From a checkpoint of a small transformer trained on Wikipedia: width 128.
Each number is 128 + 32 x the weight over its row's rms, rounded and kept within 0 to 255. Layers, rows and columns count from 0. The size above them is the row's rms in percent of the matrix's.

# layer 3 MLP down (transposed), 640x128, rms 0.0824, rows 540-592, columns 64-127
size [115  82 111  88  94  93  98  95  99 103 104 117 101 101 110  84  78 110 100  99  86 106 105 116 106 100  98 100  98  94 101  87 112  95  94  93 113  99  91  89 101  97 108 106  98  97  91 107 107  90 102 106  93]
[[137 152 105 129 148 166 193  99 121 121  73 105 175 182 145 183 132 148 123 147 175 130 141 122 127  82 155 153 113 146 118  93  62  97 157 118 142 148 139  99 172 157 121  66 120 109 141 139 141 153 144 133 162 141 118  86 173 134  76 112  94 122 154  79]
 [187 117 124  96 147 118 152 180 113 205 139 172 172 154 149  84 127 175 137  93 110 161  73 110 114  95  96 119 115 115 120 144 145 102 185 118 163  89  80 156 131 135 139 119 147 138 133 158 162  89 236  82  31 109 130 188 182 130 151 127 109  91 121 135]
 [120 102 112  95 101 125 195 125 115 190 224 143 169  97 129 104 110  99 152 163 127 155 149  87 160 122 139 168 153 172 106  96 132  52 109 110 139 122  92 125 121 134  67 188 103  82  79 158 113 153 117 204 107 124  86 134  96 155 160 122 134 154  77 112]
 [129 142 144 178  83 131 139 116 123 182 148 152 154 132  99  64 150 115 152 160 116  75 105 194 126 135  84 107 245 114 139 138 121 132 111  97 213 159 150 145 104 159 112  69  99 142 127 103 120 148 102 145 109  40  98  95  79 116 137 149 162 100 153 134]
 [161 129  81 102  95 119 148 150 121 121 140 154 146 191 114  98 118 105 182 130 138 132  89 109 139 140  91 209 121  15  79  74 171 125 147 131 168 105 160 149 123 144 104 137 111 143 147 122 176 100 154 162  90 149 159 166 120 118 119 103 162  96 169  53]
 [145 115 134 238 114 130 136 137 108 198  70 128 149 172 125 115 160  81 102 109 141 159  63 100 130  98 163 146 112  81  92 117 127  95 164  97  96 153  92  85 133 106 119  82 132 135 101 150 112 147 136 138  98 102 125 174 168  93 117 109 192  76 127 165]
 [134 106 118 173 108 149 114 154 153 135 134 122 172  92 130 113 104 191 138 148 158  36 135 130 141 123 138 115 112 216 122 183 105 154  75 113  89 108 158 154 115  87 157 101 102 108 109 130 144 130 116 125 103 183 108 133  97  98 132 111 185 114 153 132]
 [108 169 143 177 104 168 203 157 141 142 100 136 153 199  58 149 109 110  65 139 160  95 131 128 178 120 137 108 147 108 135 125 122  98 154  90 161 101 111 118 163 113 123 138  97 159  94 128 111  58 135 123 104 153  65  94 183 130 159  67 161 193 125 131]
 [127 127 129 119 139  73 154 148 113 153 151 120 125 121 148 111 128 126  80 139  84 149 145 181 169  82 115  84 115 202 110  63 112 127 146 132 110 134 145  99  84 182 121 149 122 172 126 138 101 184  95 148 112 105  76 123 141 127 140 102 118  91 145  91]
 [180 143 100 140 121 157 187 129 159 139 122 129 179  81 119 136  95 149 171 198 123  86  69 111 149 122 128 168 134 172  85 116  81  71 147 113 152 102  86 123 109  92 167  92 131 184 160 193  67 172 108  98 142 146  82 132 133 134 110 130 152 144 122 134]
 [123  76 151 178 150 145 122 162 154 125 112 140 151 117 202 103 100 107 141 125  93  88 141 124 109 172 110 111 152  58 140  98 114  99 171 146  86 132 145 121 128 149 119 150 145  74 116 122  97 160 176 161 167 134 183 122  63  71 100 137  14 154 128 136]
 [ 77 107 136  79 175  78 139 134 122 178 134 135 113 145 129 113 129 143  69 169  88 110 152 114 160 104 120 190 113 150 110 122 191  75 110 120  79 111 158 181 203  79 150 119 108 111 137 181 123 122 106  69 141 152 151  94 116 188  98 186  97 114 129 111]
 [ 95  75 156  81 157 164 110 114 117 120 185 124 117 122 157 140 205 153  83 120 120 140 125 127 155  90  96 110  90 153  89 123 134 140 133 141 121  39 203  99 141 144 120 140 107 164 149 138 113  88 162 110 173 122 101 150 128 112  82 116 162 122 157 140]
 [175 153 104 127 124 168 167 146 103 148 195 131 103 148 145  80 124 129 142  80 131 118 118  77 119 110 212 104 111 113 116 127 129 140 131  84  76 126 110 176 113 168 174 110  98 174 127 139 124 139 152 114 127 134  99 103 166 115  89  84 106 123 139 104]
 [106  92 130 127 169 140 160  72 102 141  90 107 179 182 131 122 115 135 111 167  99 130 149 143 122 192 166 145 126  93 118 167  89 116 161 139 130 137  88 150  68 138 167 115 126 108 142  54 157 168 122 164 125  87 130 109 110 128 177 152 151 124 137  42]
 [126 140 119 141 139 158 143 138 100 148 100 124  70 103 173 127  78 110  96  73  96  87 120 132 153 165 121 126 153  49 149 111  87 134 119 167 187 105 168 129  97 167 116 178 108 131 142 183 103 184 108 127 109  91 153 190  95 185 134 118 128 154  58 159]
 [125 123  81 114 111  86 183 182 112  98 112  61  82 130  51 148 142 165  97 109 133 141 123 137 163 124 137 150 147 100 146 147 135 105 152 120 107 130  89  88 133  74 154 111 132 163 132 160 112  95 165 150 172 112 130  96 161  74 179 128 196 162 105  88]
 [102 174 126  58 160 214  90 143  82  90 135 115 162 107  60 105 173 110  93 132 148 158  86 126 137  96 168 118 171 147 137 112 141 170 148 155  85 129 109 106  74 164 126 145 181 120 138 117 140  97  87 187 120 121 132 113 161 153 101 196 114 137 112 127]
 [146 105 116 121 107 104 205 128 175 147  65 105 124  48 122 123  83 105 119 126   0  63 121 144 120 119  95 122 163 168 149 148  63 136 120 133 139 145 164 139 187 140 112 128 169 184 147 110 102 161 105  93 225 121 164  71 129  96 177  94 123 183 140  89]
 [117 151 125 153 176 126 137 201  79 156 198 132 129 135 129 164 122 163  76  97 163 129  94 142 153 140  60 138 133 197 164 124 146  87 154 154  74 134 180 125 136 145 115  65  93 131 103 161  88 101 115 120  71 120 126 111 100 103 141 117 207  85 132  87]
 [139 171 133 172 124 118 118 124  86 138 116  85 146 151 127 145 142 180 116  94 173 150 157  89 119  81 136 102 169 143  97 160 170  91 172  92 100 133 103  97 122 177 111 125 165  87 156 113  98  89 153  92  77 131 157 123 133  75 119 198 138  90 141 147]
 [100 133 121 121 131 145 155 154 160 159  59  68  92 167 145 170 138 120 104 125 171 109 166 149 157 148 157 145 141 106 162  97 139 142  90 110 150 144 136 109  94 153 174 106 134  79 127 188 178 162 115  83  25 144 147  84 144 106 114 121  85  96 151 116]
 [130 175 163 197 131 133  64 109 181 158 156 158  67 117 123  76 144 111 144 105 155 158 173 104  91 111 160 152 142 156 168 136 142 108 118  57 101 158 135 116 142 103 109 123 142 153 135 160 115 130 139  65 118 142 192  98 155 118 131 128 100 166  95 146]
 [118 187 126 118 160 123 143 151 119 170 141 112  73 107 181  82 106 127 133 152 130 132 111 130 170 103 119 137 130 112 128 145  36 113 115 103  84 126 175 121  65 159 107 124 165 160 115 129 105 158 150 199  50 152 214 133  78 118  98 101 117  71 154 154]
 [136 155 189 117 116 134 104 147 153  88 131 138 177  95  75 132 113 168 123  87 125  75 150 153 169 138  88 143 156 130 110 119  96  63 166 181 145 144 102 143 131 100 138 109 107 129 125 160 122 143 148 167 140  65 125 172 103 153 143  10 103 108 168 129]
 [121  85 184 114 105  89  86  97 141 120  87 122 129 114 148 169 161 127 112 169 108 106  85  65 159 197 113  93 131 125 123 114 104 220 140  84 103 157 119 102 198 145 122 112 135 104 100 157 167 135  78  86 107 213 200 165  98 146 111 190  95 137 109 121]
 [ 90 139  99 118 156  93 131 153  95 135 135 117 115 136 120 122 161 148 190 152 143 142  80 116 179  58 125 177 114 167  90 134  96 109 104 158 141 140 100 145 126 123 203 137  83  86 144  81  93 119  79 128 117 128 102 112  98 127 110 133 107 142  81 140]
 [151 127  87 120 161 118 101  92  98 140 140 115 122 103 165 200 122 100 163 165 123 125 193 100 145 123 150 165 110 173 152 116 117 130 130 143  81 103 168 164 116 121 114  45  97 111 151 189 137 145 125 186 145 141  64 111 107 123 104 112 104  99 127 106]
 [ 91 131 122 142 187  83 116 173 113 140 187 111  83 147 154 121 125 165 122 134 109 124  77 124 154  78 119 115 169  64 136 141 122 148 176 127 148 112 125 151 151 131 120 166 204 107 103  88 121 161 100 157  39 127 118  97 118 128 151 170 132 121  63 123]
 [148 129 120  99  99  79 124  77 120  75 122  96  88 129 133  92 160 130 166 125  98 119 115 140 147  59 183  87 149 119  97  95 132 125 116 129 189 136 143 108 108 157 142 117 176 179 135 129 148 124 165 156  88  75 103  85 131 110 154  94 127 116  85  95]
 [199 156 141 140 122  69 114 159  82 145 144  96 156 134 171 105 129 151 146 133 110 142 103 112 130  65 153  80  99  98  74 127 135 104 162 110 175 155 104 143 111  81  95  51 125 147 120 165 132  77 125  97  93 161 123 164 108 128 116 120  49 105 157 109]
 [177 164  75 138  89 138  97 133 132 152  73 109 196 174 142 113 138 134 125 124 137 116 120 188 102 134 122 125 147 126 193 210 127 126  84 110  65 114 121 118 115  68  80 167 111 199 171 116 120 103 131 183 160  55 175 177  76 144 150 141 136 127 145 134]
 [121 190 128 159  89 107  98 151 122 136 207 143 151  94 150 147 109 171 115 141 131 165  56 139 116 109  85 138 156  88  84 158 116 109 145 168 126 137 102 121  89 101 173 110  42 113 204 108 132 157 104 122  94  91 117 188 106 124 148  77  90 123 115 162]
 [164 138 176 148 121 182 139 104 188  87 135 128 126 108  93  90 118 116  88 115 172  75 133 149 178 118  99  97 163 138  61 156 152 157 131  85 109 162 176  90 142 176 140 156 161 184  52 152 169 126 157 133 119  89  99 173 143 118 103 133 107 138 145 127]
 [143 117 111 121 123 142  70 120 109 147 105 212 195 171 188 179 126 142 139 151 114 154 106  93  81 122 124 150 141 123 151 169 142 111 130 111 113 119 167 107 164 114 106 165 151  72 126  54 160  96 141 139 124 141 205 147  96 148 101 128 147  86 145 146]
 [113 110 158 145 121  86 153 125 127 197 133  95 106 136 107 154 158  80 112 146 108  99  78 116 171 157 112  77 151 101 144 159  68 156  71 109 202  89 147 156 126 120 168  87  96 132 119 120 181 130 139  90 189 154 113 153 137 135 144 119 114 139  94 113]
 [160 137 104  61  97 113  99 111 134 109 145 149 127 162 130 137 170  81 148 161 102  97 105 134 162 136  84 151 144 125 142 107 157  91 157 162  97 183 119 156 108 125 126 137  85 106 119 132 198 138 135 123 167 132  81 124 173 215 125 129 132 118 134  89]
 [126 114 149 135  87  97 116 164 133 165 209 120 115 146 109  97  80 127 146 130 135  94 206 202 141 113 132 197 150 159  62 130  98 163 124 151 129  55 167 111  80 105 136 146 137 143 179 123 125 115 118 163 148 157  91 158 132 145 171 127 118 124 123 141]
 [198 137 127 104 105 135 183 130  78 161 163  82 121 147 127 132 138 160  73 153 136 119 123 114  85 119 139 131 153 139 132 166 104  85 115  87 148 100 158 134 134  84 124 148  95  98  93 135 139 120 121 121  67 126 121  99 152  73 177 183 134  56 120 172]
 [142 148 105  62 113 103 151 126 121 184 185 111 163 111 109 154 103 100 157 107 166 119 125 169 127  47 130 142 132 159 112  66  98 221 125 125 124 172 156 122 150 154 151 133 150  84 136 153  88 121 114  94 102 111 137  85 156 141 118 116 147 121 108 105]
 [108 148 117  10  94 135 107 161 131 101 162 171 152  65 106 124 117 125 102 142  87 122 119  82 100 123 143 104 128  99 125  74 139 118  70 118 122 113 130 142  99 167 107 176  60 132 107 125 162 135 112 133 122 110 108 190 159 140 110 125 137 212 132 135]
 [110  81 137 119  84 166 109 212 224  81 165 130 175 132 164 109 131  77 133 163 156 162 106 138  91 139 133 178  99 183 157 206 153  89 156 126 200  90 103 166  84 124  72 140 130  97 132 134 145 132  79 106 187 142  82 129 119  66 167 161 113 139 132  73]
 [131 116 175 191 123 177  81 123 103  95 163 166 179 166 147 119 173 160 156 155 115 147  95 103 127 144 178 134 130 184 138 174 169  72 123 136 103 164 126 133 111 185 149 145 115 152 157 136 121  90  68 149 159 137 102 139  82 129 125 117 107 166 124  69]
 [175 128 161 154 101 124 114  67 100 179  97 165 144 172 114 141 147 174 111  54 104 139 158 101 179 152 172 118 121 122 125 120 140  24 130 124 139 114 138 133 161 105  94 149 133 138 116  74 135 154 105 176 142 103 173 161 128 109 158 147 137 104 122  94]
 [150 128 125 143 100 110 100 163 158 112 144 155 170 120 116 101 108  94 109  99 160 148 189 109 113  51 145  92 124 113 129 108 126 103 124 143 164 171 126 158 169  79 149  82 129 156 151 146  66 116 118 102 141 117  48 144 123 173 121 150 173 144 107  79]
 [155 141 112  70 124 160 129 109 148 133  91 125 146 151 161 170 105 179  72 120 136 114 147 121 127  99 127 119 110 122 141 146 163 144 155 151  90 131 104 135 157 150  92 118 157  82 113 177  94  99 148 134  96 194 170 149 121 105 130 142 107  63 149 194]
 [141 114 141 126  84  98 161 152 140 192  99 108 142 145 152 107 138 115  66 108 167  98  93 240  93 175 125 142 111 159 129 146  72 136 142  93 120 120 153  43 195 157  42 158 155 164 155 140 112 110 108 148 156 123 122  86  97 155 155 130 170 113 112 212]
 [108 151 178 163 114  67 110  83 140 147 137 139 146  79 152 106  39 134  81  97 121 114  83 160 177 157 144 126  80 118 125 147 154 142 127 108 126 103  97 142 145 158  69 173 106  98 126 163 134 140 168  58  78 130 168 148 142 143 104  92  90 172 193 125]
 [ 83 149  82 185 133  96 144  85 102  81 192 105 127 158 159 140 143 159 160 114  83 133 110 138 131 137 149  94 154 172 109 151  91 163 137  99 134 124 206 118 178 154 148  96 196 155 128 107 124 148 125 137  83 105 121 105 161 142 141  98  99 138 120 158]
 [138  66 106 139 105 189 153 154 175 177 117 163  86  99 156 146  56 108 167  80 132  67  57 127 102 100 164 128  75  89 165 154 123  73 238 157 111 150 143 126 199 147 115 157 113 161 131 150 103 150 142 100  95 126 186 172  95 104 111  98 133 144 167 151]
 [155 123 156  88  13 140 126 171 146 103 129 165 101 127 167 139  50 192 189  95 167  95 134 123 130 110 159  99 136 171 198 116 180 134 125 139 156 116  83  74 104 130  94 128 159  71  56 101 121 111 107 151  96  87 198 148 144 138 122 127  96 114 169  88]
 [ 90 101  83  97  77 109 127  87 167  67 198 126 141 180 134 148 144  72 199 105 100  98 113 153 166 114 144  97  90 105 171  84 119 145 244 118 142  93 177 149 139 145 101 141  65 113  98  93 162  70 157 147 114 152 139 183 108 117 120 134 131 138 130 113]
 [ 85 101 180 123 148  69 117  56 112 130 131  95 152  94 125  83 174 104 153 151 163 171 160 145 163 101 126 190 119 179 129  88 118  88 145 111 145  86 122 180 107 137 138 127 111  93 114 121 106 135  92  69 143  97 143 113 114  79 192 127  94 126 134  88]]
# layer 3 MLP up, 640x128, rms 0.0822, rows 541-592, columns 64-127
size [ 84 124  90  96  93 100 100 106 113 106 117  98  88  95  79  86 103  98  96  74 106 107 107 114 102 105 103  95  96  92  92 111 102  95  94 115  97  79  96 105 100 102 107  98  90 101 103 109  98 102 101 103]
[[102 150 101 130 137 148  84  45 158  94 120  71 105 127 148 186 110 130 188 115 110 132 144 122 157 182 114  87 111 102 106 115  92 169 121 203 175 157 166 179 103 104 112 173 149 113  88  66 155 140  88 167 198 162 117  79 101 110  82 141  69 124 124 105]
 [ 87 166 117  94  88 155 106 149 103 130 173 141 148 135 143 123 118 206 125 137 118  94 142 167 147  80 141 184 177 117  73  48  86 135 183 142 154 145 105 126 133  86 128 108 144 141 159 124  67 133 157 136 137 148 114 198 130 152 107  97 136 159 161 190]
 [173 135 133  40 161  79  96 199 155 150 117 130 171 133 114 148 121 181 150 173 156 183  89 140 103 185 130 143  91  86 101 125 109 172 152 147 136 115 131 132 151 121 153 181 151 104  71 131 141 102 104 112  90 125 144  97 200 119  96 175 146 195 131 108]
 [ 84 138 202 195 124 111 158 161  81 147 110 114 123 162 138 111 127  95 113  95 101 136  97 156 151 170 165 134 134 148 164 168 111 117 114 101 139 113 101 104 137 104 119  88 207 149 142 145 217 122 131 127  89 101  81 109 113  94 150 108 107 197 110  64]
 [176 129 115 137  83 117 151 176 113 119 120 155 102 103  90 105 128 133  86 130  85 169  85 136 170 117  39 119 155 184 169 160 176 135 135 164 140 114 126 103 117 156  83 161 164 146  92 164  83 112 185 111 175 134 180 152  88 116  94 124 124 135 165 192]
 [171 154  80  67 136  74 175 128 171 118 127 144  72 158  81 113 109 106  98 117 179 125 162 110 123  95 166 162 174 138 101  71 137 119 213  92 139  92  85  83 139 152 117 181 151 102 109 170 126 202 133 119 149 122 147 120 155 146 143  91 147  98  32 174]
 [142  95 124 137 113  40  72 147 122 139 177 140  93  76 117 184 151 137 135 107 175 113 112 116  78 122 105 167  51 177 111 107 159 156 135 156 190 119 191 161 125 101  95 115 133  84 138 173 139 156 133 150 121 173 176 108 119 146 133 107  69  71 149 104]
 [154 141 158 162 122 113 118 219 129  82 120 107 148 118 178 119  94 121 131 120  97 142 152 119 118 139  97 129 119  93 141 169 126 125 156 163 169 114  90 151 203 129  74  78 164 200  99 155 145 103 166 167 105 134 119 131 131  86 104 151 191 152 145 110]
 [140 122 199 110 145  84 153 160 115 188 104  54  85 115 117 157 157 121  99 118 117 150 153 125 150  98  70 155 105 107 214  85 133 142 130  86 165  96 165 117 178 108 150 114 178 115 149 157 114 136 116 171 170 155 166  92 174 103 166 168 113  99 130  97]
 [105 113 130 129 111 111 125  89 111 114 113 155 101 177 115 114  84 134 174 157 120  99 153 174 178 132 147 145 143 116 123 135 118 123 123 177 141 139 128 121 118 142  67 105  82 101 102 141  97 134 132 116 180  66 134  76 134  69 112 146  89 138 112 184]
 [ 93 126 141 136 155 123 124  92 119 148 173 115  61 101 149 126 156 154 139 140 126  81 135 183 160 109 109  93 104 138 127  90 124 116  78 126 129  91  94 152 178 135  71 188 101 136 160 107 195 127 135 149 117 196 131 100 149 128 114  88 202 144 126  69]
 [172  55 164 131 138 113 134  83  93 115 144  91 156 117 212 110 176 141  74 180 149 116 149 135 160 162 107 106 106 113 152 193 165  86 127  58 104 155  90 131 133 169 134 135  89 131 162 151 147  74 109 159 131 160 167 120 115 125 169 104 106 152 151 104]
 [128 130 178 147  94 136 186 139 144 128 173 108 138 149 109  99 175 123 156 123  96 111  76 167 171 130 137 130 162 107 150 109 107  58 103 178 107  88 124 143 152 143 125 121 104  76 149  60  91 136 100 119 145 109 144  81 128 110  96  60 104 141 116  67]
 [149 122 102 147 141 101  79 153 103 124 119 149  55 118  94 151 115 107  73 109 183 101 132 154 194 122 138 168  55 120 129 120 119  62  98 124  95 110 143 157 168 148 163 140 179 219 149 170 111 141  78 132 133 179 101 129 139 151 184 114 128 121 146 169]
 [ 65  97 114 138 153 103 142 115 107 128 150 118 180 135 100 158 134 111  80 193 130 122 118 182 140  99 158 131 108 135 145 177 147 136 183 164 105 113 114 149 119 108 157  42 142 134  79 153  85  86 144  95 105 147  97 130 135  91 126 149 148 143  95 173]
 [110 113 116 148 138 140  77 122 172 122 142 143 178 127 127 146 102 120 142 128 117 139 123 161 117 125 119 111 187 134 119 152 134 127 143 106 165 125 153  98 151  75 110 108 149 127  90 134 162 160  49 120  86 164 139 184 124 225  93  93  78 128 156 166]
 [130 108  93 151 134 110 151 124 188 156 101  65 144 181 170 133  85 129 180 197 144 148 110 145 186 135 155 141 120  72 145 121 138 123  98  85  88 148 132 168 199  98  96 142  99 165 154 124 103 198  93  75 144 105  85 150 121 120 118  50 156 146  89 136]
 [129 194 113 190 163 173 137 135  95  73 185 167 130 131 149 132 111 171 115 161 124 139 147 181 182  95 117 138 126  80 179 124 165 149 123  34 198 135 141 131 149 109  94 149 147 130 179 191 127 103 142 147  84 110  99  99 110  59  77 103 111  90 111 150]
 [ 99 106 158  88 142 125 167 106 127 182 116 135 137 129  91 128 132 177 226 164 123  90 140 131  92 173 117 127  80 132 136 101 127 136 119 110  83 112 125 165 184  80 146 173  92 138 105 102 157 144  81 121 141 101 121 174 135 182 174 154 125 172  81  77]
 [105 154 101 158 116 146 125  76  97  63 133 112 115 143 132 123 101 113 149 129 145 185 169 155 118 118 134 147 125 157 109 124 158 153 180 176  59 124  99 131 119 145 102 190  40 170 103 141 147 171 143 154 146 140 145 113 159 128 104 171 122  80 105  74]
 [149 140 112 137 117  95 108  93 163 145 139 117  65 182 161 191  88 136 139 121 130 115 111 130 132 151 120 105 106  76 139 121 168  85 140 163 134  44 106 140 151 115 133 144 113 144 164 162 166  90 151  79 157 147 120 127 194 180 118 136 149 129  80 102]
 [ 73 145 100 129 153 165  73 159  88 165 186 105 142  81 117 116 169 114 147 107 134 124  83  92  68 120 115 138 172  97 128 158 101  66 172 122 169  69  36 140 121 127 152 107  86 122 143  88 154 182 101  94 154 134 149 132 156 139 171 105  71 151 130 135]
 [136 138 122 153  62 128 168 129 142 128 117 143 104 104  82  78 140  90 118 121 119  91 114 205 126 107 212 124 128 117 147 162 102 160 130 182 145 102 151 122 167 146 137 114  77 106 100 124 161 101 148 141 120  62 105 104 168 115 154  93 151 155 158 154]
 [112 158 170 128  95 107 132 134  38 126 145 192 165  92 129 188 102 107 127 125 142 112 170  88 130 125 101 162 141 104 150 115 164 150 134 144 134 144 180 127 150 115  97  78  90 117 166 187 132 130 130 149 177 106 132 111 133 158 195 115 104  78 101 167]
 [123 115 173 109  62 124 103 141 116 128 139  70 117 161 140 184 127 127 162 137 136 167 100 120 131 112  51 114 147 164 118 173 164  91  94 118  63 131 141 166 136 117 120  89 177 199 137 122 106 161 124 133 137 143  75 170 125 121  78  96  50 141 143  90]
 [135 108 162 152 142 158 186 109 129 108 145 149 195 116 102 109 107 163 103 115  92 103  47 168  69 123 128  97 130 117 187 129 152 166 115 165 127 118 127 140 127 101 131 189  92 167  59 139  76 128  93 110 126 102  85 123 121 121  94 140 112 162 126 129]
 [100 140 130 180 140 112 136  95 116 109 162  77 133 145 164  86  49 154 134 159 199 111  55 125 143 108 103 101  92 125 136 138  82 188  97 106 127  83 149 179  95 128 134 153 129 110 105 126 153 128 140 146 116  99  89 157 141 169 153 158 124  98  92 139]
 [ 82 192  71 128 104 106 108 123 151 177 157 152  82 152 143 167 148 127 173  95 105 103 118 115 172 113 129 157 161 105  81 144 111 102  83 112 138 138 124  62 117 142  93 138 148 104 152 142 173 152  66 163 166 158 137 133 192 125 112 102 104 117 158 123]
 [143 147  74 160 156 105 132  93 141 125 112 135 153  97 135 141 150 171 118 166  91 115 135  99 117 143 110 160 135 138 168 112 105 151 135 147 107 123 119 187 158 165 147  97 188 134 129 109 139 105 101 103 119  54 171 168 149 105  94 195 148 167  75  93]
 [136  80 131 110 122  64 107 152 137 153 186 151 145 109 157 119  66 138 113 145 131 113 126 144 122 137 147 153  39  89 106 173 126 111 136 142  88 145  86 130  90 136 191 176 204 152 159 131 163 114 129  85 181  92  57 109 145 147 165 108 128 126  83 102]
 [ 95 177  92 172 147 147 120 127 127 115  99 127 117  79 119 133  99  94  94 142 144  85 181 115 153 142 124 100  74 121  87  82 150 135 163 123 134 175 133 160 182 136 149 132 183  65 105 118 131 145 169  87  65 130  85 121 151 126  82 132 151 147 162 139]
 [132 194 171 160 102 140 150 119 133 114 189 131 119 160 103  90 126 183 143 148 171 114  95 137 101 112 124  48 119 128 128  91 110 132 108 158 135  92 139  82 108  50  94 115  85 126 145  90 147 119 114 179 142 114 134 147 115 145 124  81 133 112  47 133]
 [ 71  89 136 139 147 103 147 100  87 168 124  88 147 159  83 164 157 100 169 135 147 180 102 104 128 134 185 146 144  88 134  68 123  84 179 172 147 100 110 158 153 116 130 115  68 117 120  90 136 150 119 122 105 160 151  85 118 117 131  98 112 185 145 145]
 [146 126 197 134 135  95 120 132 173 152 140 152 101  61  93 112 155  90  58 119 153 133 192 156 112  78 151 128 125 141 166  89 127 102 142 118 132 187 179 129 112 167  75  84 162 146  71 106 105 152 120  89 143 178  69 140 144  87 157  76  95 180 178 136]
 [109 141 127  91 141 127 137  91 116 136 114 138 155 122 157 105  90  98 167 152 135  78 182  98 113 109 228 129 153 103 120  99 109 106  93  97 138 117 131 115 134 167 148 199 142 131 137 123  64 176 140 118 141 108  80 156  93  72 118  93 140  49 130 106]
 [178  90 119  65 117 144 135 153  97 150 155 114 126 133 127 113 158 125 135 155 136 109 114 153 125 138  59 186  73 115  95 126 162 108  31 155 152 142 136 168 133 131 125 126  77 123 106 119 119 121  86 131 118 169 130  98 183 150 114 157 139 179 158 155]
 [ 87 170 168 112 108 127 146  63 116 123 131 157 205 147 122 108 149 120 180 183 110 119 138 109  63 116  60  81 163 103 147 102  71  71 210 122 154 179 109  89 158 121 135 142 132 120 158 183 146 151 112 166 121 140  97 138 219 129 216 139 144 146 116 145]
 [141 116 119 158 139 146  79 116 170  80 149 118 191  98 151 115 136  61 132  85 139 174 158 121 152 100 109  87 125 122 148  68 124 147 142 136 164 138 109 128 120 192 135 114 106 149 170 168 158 110  93 105 163 137  98 150 121 188 137 121 121 184 101 129]
 [158  91 140 161 172 117  94  78 159  83 131 189  98 108 199 150 163 170 152  93 125 103 137 121 135 110 159 134 108 166 158 132 115 127 103 134 120  84  49 162 143 148  85 163 150 111  95 157 128 171 130 145 170 142  94  96 105 118 126 193 111 138 110 101]
 [162 109 104 147 155 169 100 139 139  62 132 159 148  50 117 126 178 104 116 174 106 146  91 103  52 138 152 162 145  86 180 130 177 127  50 140  91  89 102 167 152 140  83 124  86 167  95  98 163 117  76 124 179 134 133  80 161 134 134 142 140 158 152 110]
 [217  76 142 167 173 131 103 132 139 164 113  91 178  95 159  85  83 111 123 139 139 139 148  90 118  75  96 167 186  67 115 104 126 145 130 159 132 117 143 150 134  92 169 161  89 146 128 189 131 108 117 149 163 107 174 126 120 143 109 100 166 128 173  78]
 [136 122 139  99 141 118 130 110 105 114 151 101 102  85 181 205 208 107 130 139 156 180 133 158 133 101 127 134 194 178 134 181 134 143  44 123 143 105 138 158 157  56  97  91  96 120  80 131 210 133  66 163 156  76 154 166 141 113 154 133  36 102 124  83]
 [125  84 110 148 150 162 154 124 144  97 146 112 129 112  52 121 128 107 159 169  85 192  95  92 100 130 134 104 171 156  84 173 109 128 147 115  56  76 148 162 148 130 208 144 112 159 101 137 102 146  81  92 168  98 118 170 116 116 154 123 115 121 105 168]
 [125 119 115 119 134 139  87  80 132 169 113  85 162 124  99 140 170 144 123 134 121 130 103 120 185 105  79 133 115 124 169 170 143 168  66 150  95 153  75 131 159 116 106 203 111 121  99 102 188  74  88 140  65 125 141 119 160 137 180  89  49 143 152 161]
 [115 135 127 155 140 114 157 159 122  90 186  99 144  95 140 113 178 100 112 102 130  65  91  87 139 100 160 119 106  97 171 154 189 147 136 167 126 121  92 117 155  90 101 160  94  81 173 117 181 102  70  89 108 166 144 110 134 144 145 121 149 153 129  94]
 [131 100 125  23 159 116 138 183 123 120 120 152 113 154 135 117 123 177 146 116  93 177 124  72 144 165 118 152 144  44 132 127 150 137 119  95 118 112 107 172 138  94 148 110 113 124 100 156  89 154 117 173 184 101 109 154 143 106 119 103 126 182 175  95]
 [151  65 108 113 137 128 179 171 170 120 159 110 175  69 125  99 153 116  84 191 123 115 143 135 153 198 143 151 143 166 124 117 196 135 122 135 159  64 101 125 154 110 148 118 109 102 105 201 122 130 167  83 137 105 108 174 129  92 153 139  89 152  83  97]
 [133 102 153 120  75 146  67  70 126 111 160 120 155 173 129 143 177 140 115 158 135 142 113  94  72 150 141 118  83 191 141 110 174 168 135 187 122 147  47  96 129 129 157 140 104 123  83 150  97 123 107 134 114 161 145 137 169 151  82 163  67 117 106  96]
 [ 96 196 116  93 175  67  97 138  81  93  83  82 170 194 114 113 115 113  99 166 166 119 152 121 144 207 175 164 159 139 150 160 141 185  80 101 150 113 142 168  77 136 159 141 107 161 161 116 165 119  76 123 169 144 169 121 151 111 117  96 114 147 152 127]
 [118 129 159 105 132 101 117 161 144 156 208 149 184  69 122  63 131 162 109  98  79 137  73 158 137 135 113 136  92 100  97  83  73 124 125 164 109 112 124 164 127 141 157 185 100 174  94 107  72 151 157 180 134 137  97 166 124 122 123 146  87 118 181 163]
 [128  95 139  69  78 109 113 109 111 112 122 153  82  78 155 146 171 105 116 200 107 168 125 136 130  63 111  81 120 165 119  78 102 145 114 101 148 107 149 132 171 128 113 128 153 124 162 160 175 153 177  43 136 178 141 155 108 114  98 100 120 152 108 151]
 [166  82 159  98 152 213 108 166 165 102 148 144 176 149 171 142 133  73 168 171 174 172 147 138 124  79  87 148 150 121 127 164 165 139  97 106 105 164 142 101 131 121 137 158 126 118 146 133 120  76 120 103  94 122  83 102 176 129  63 161 136 158 126 158]]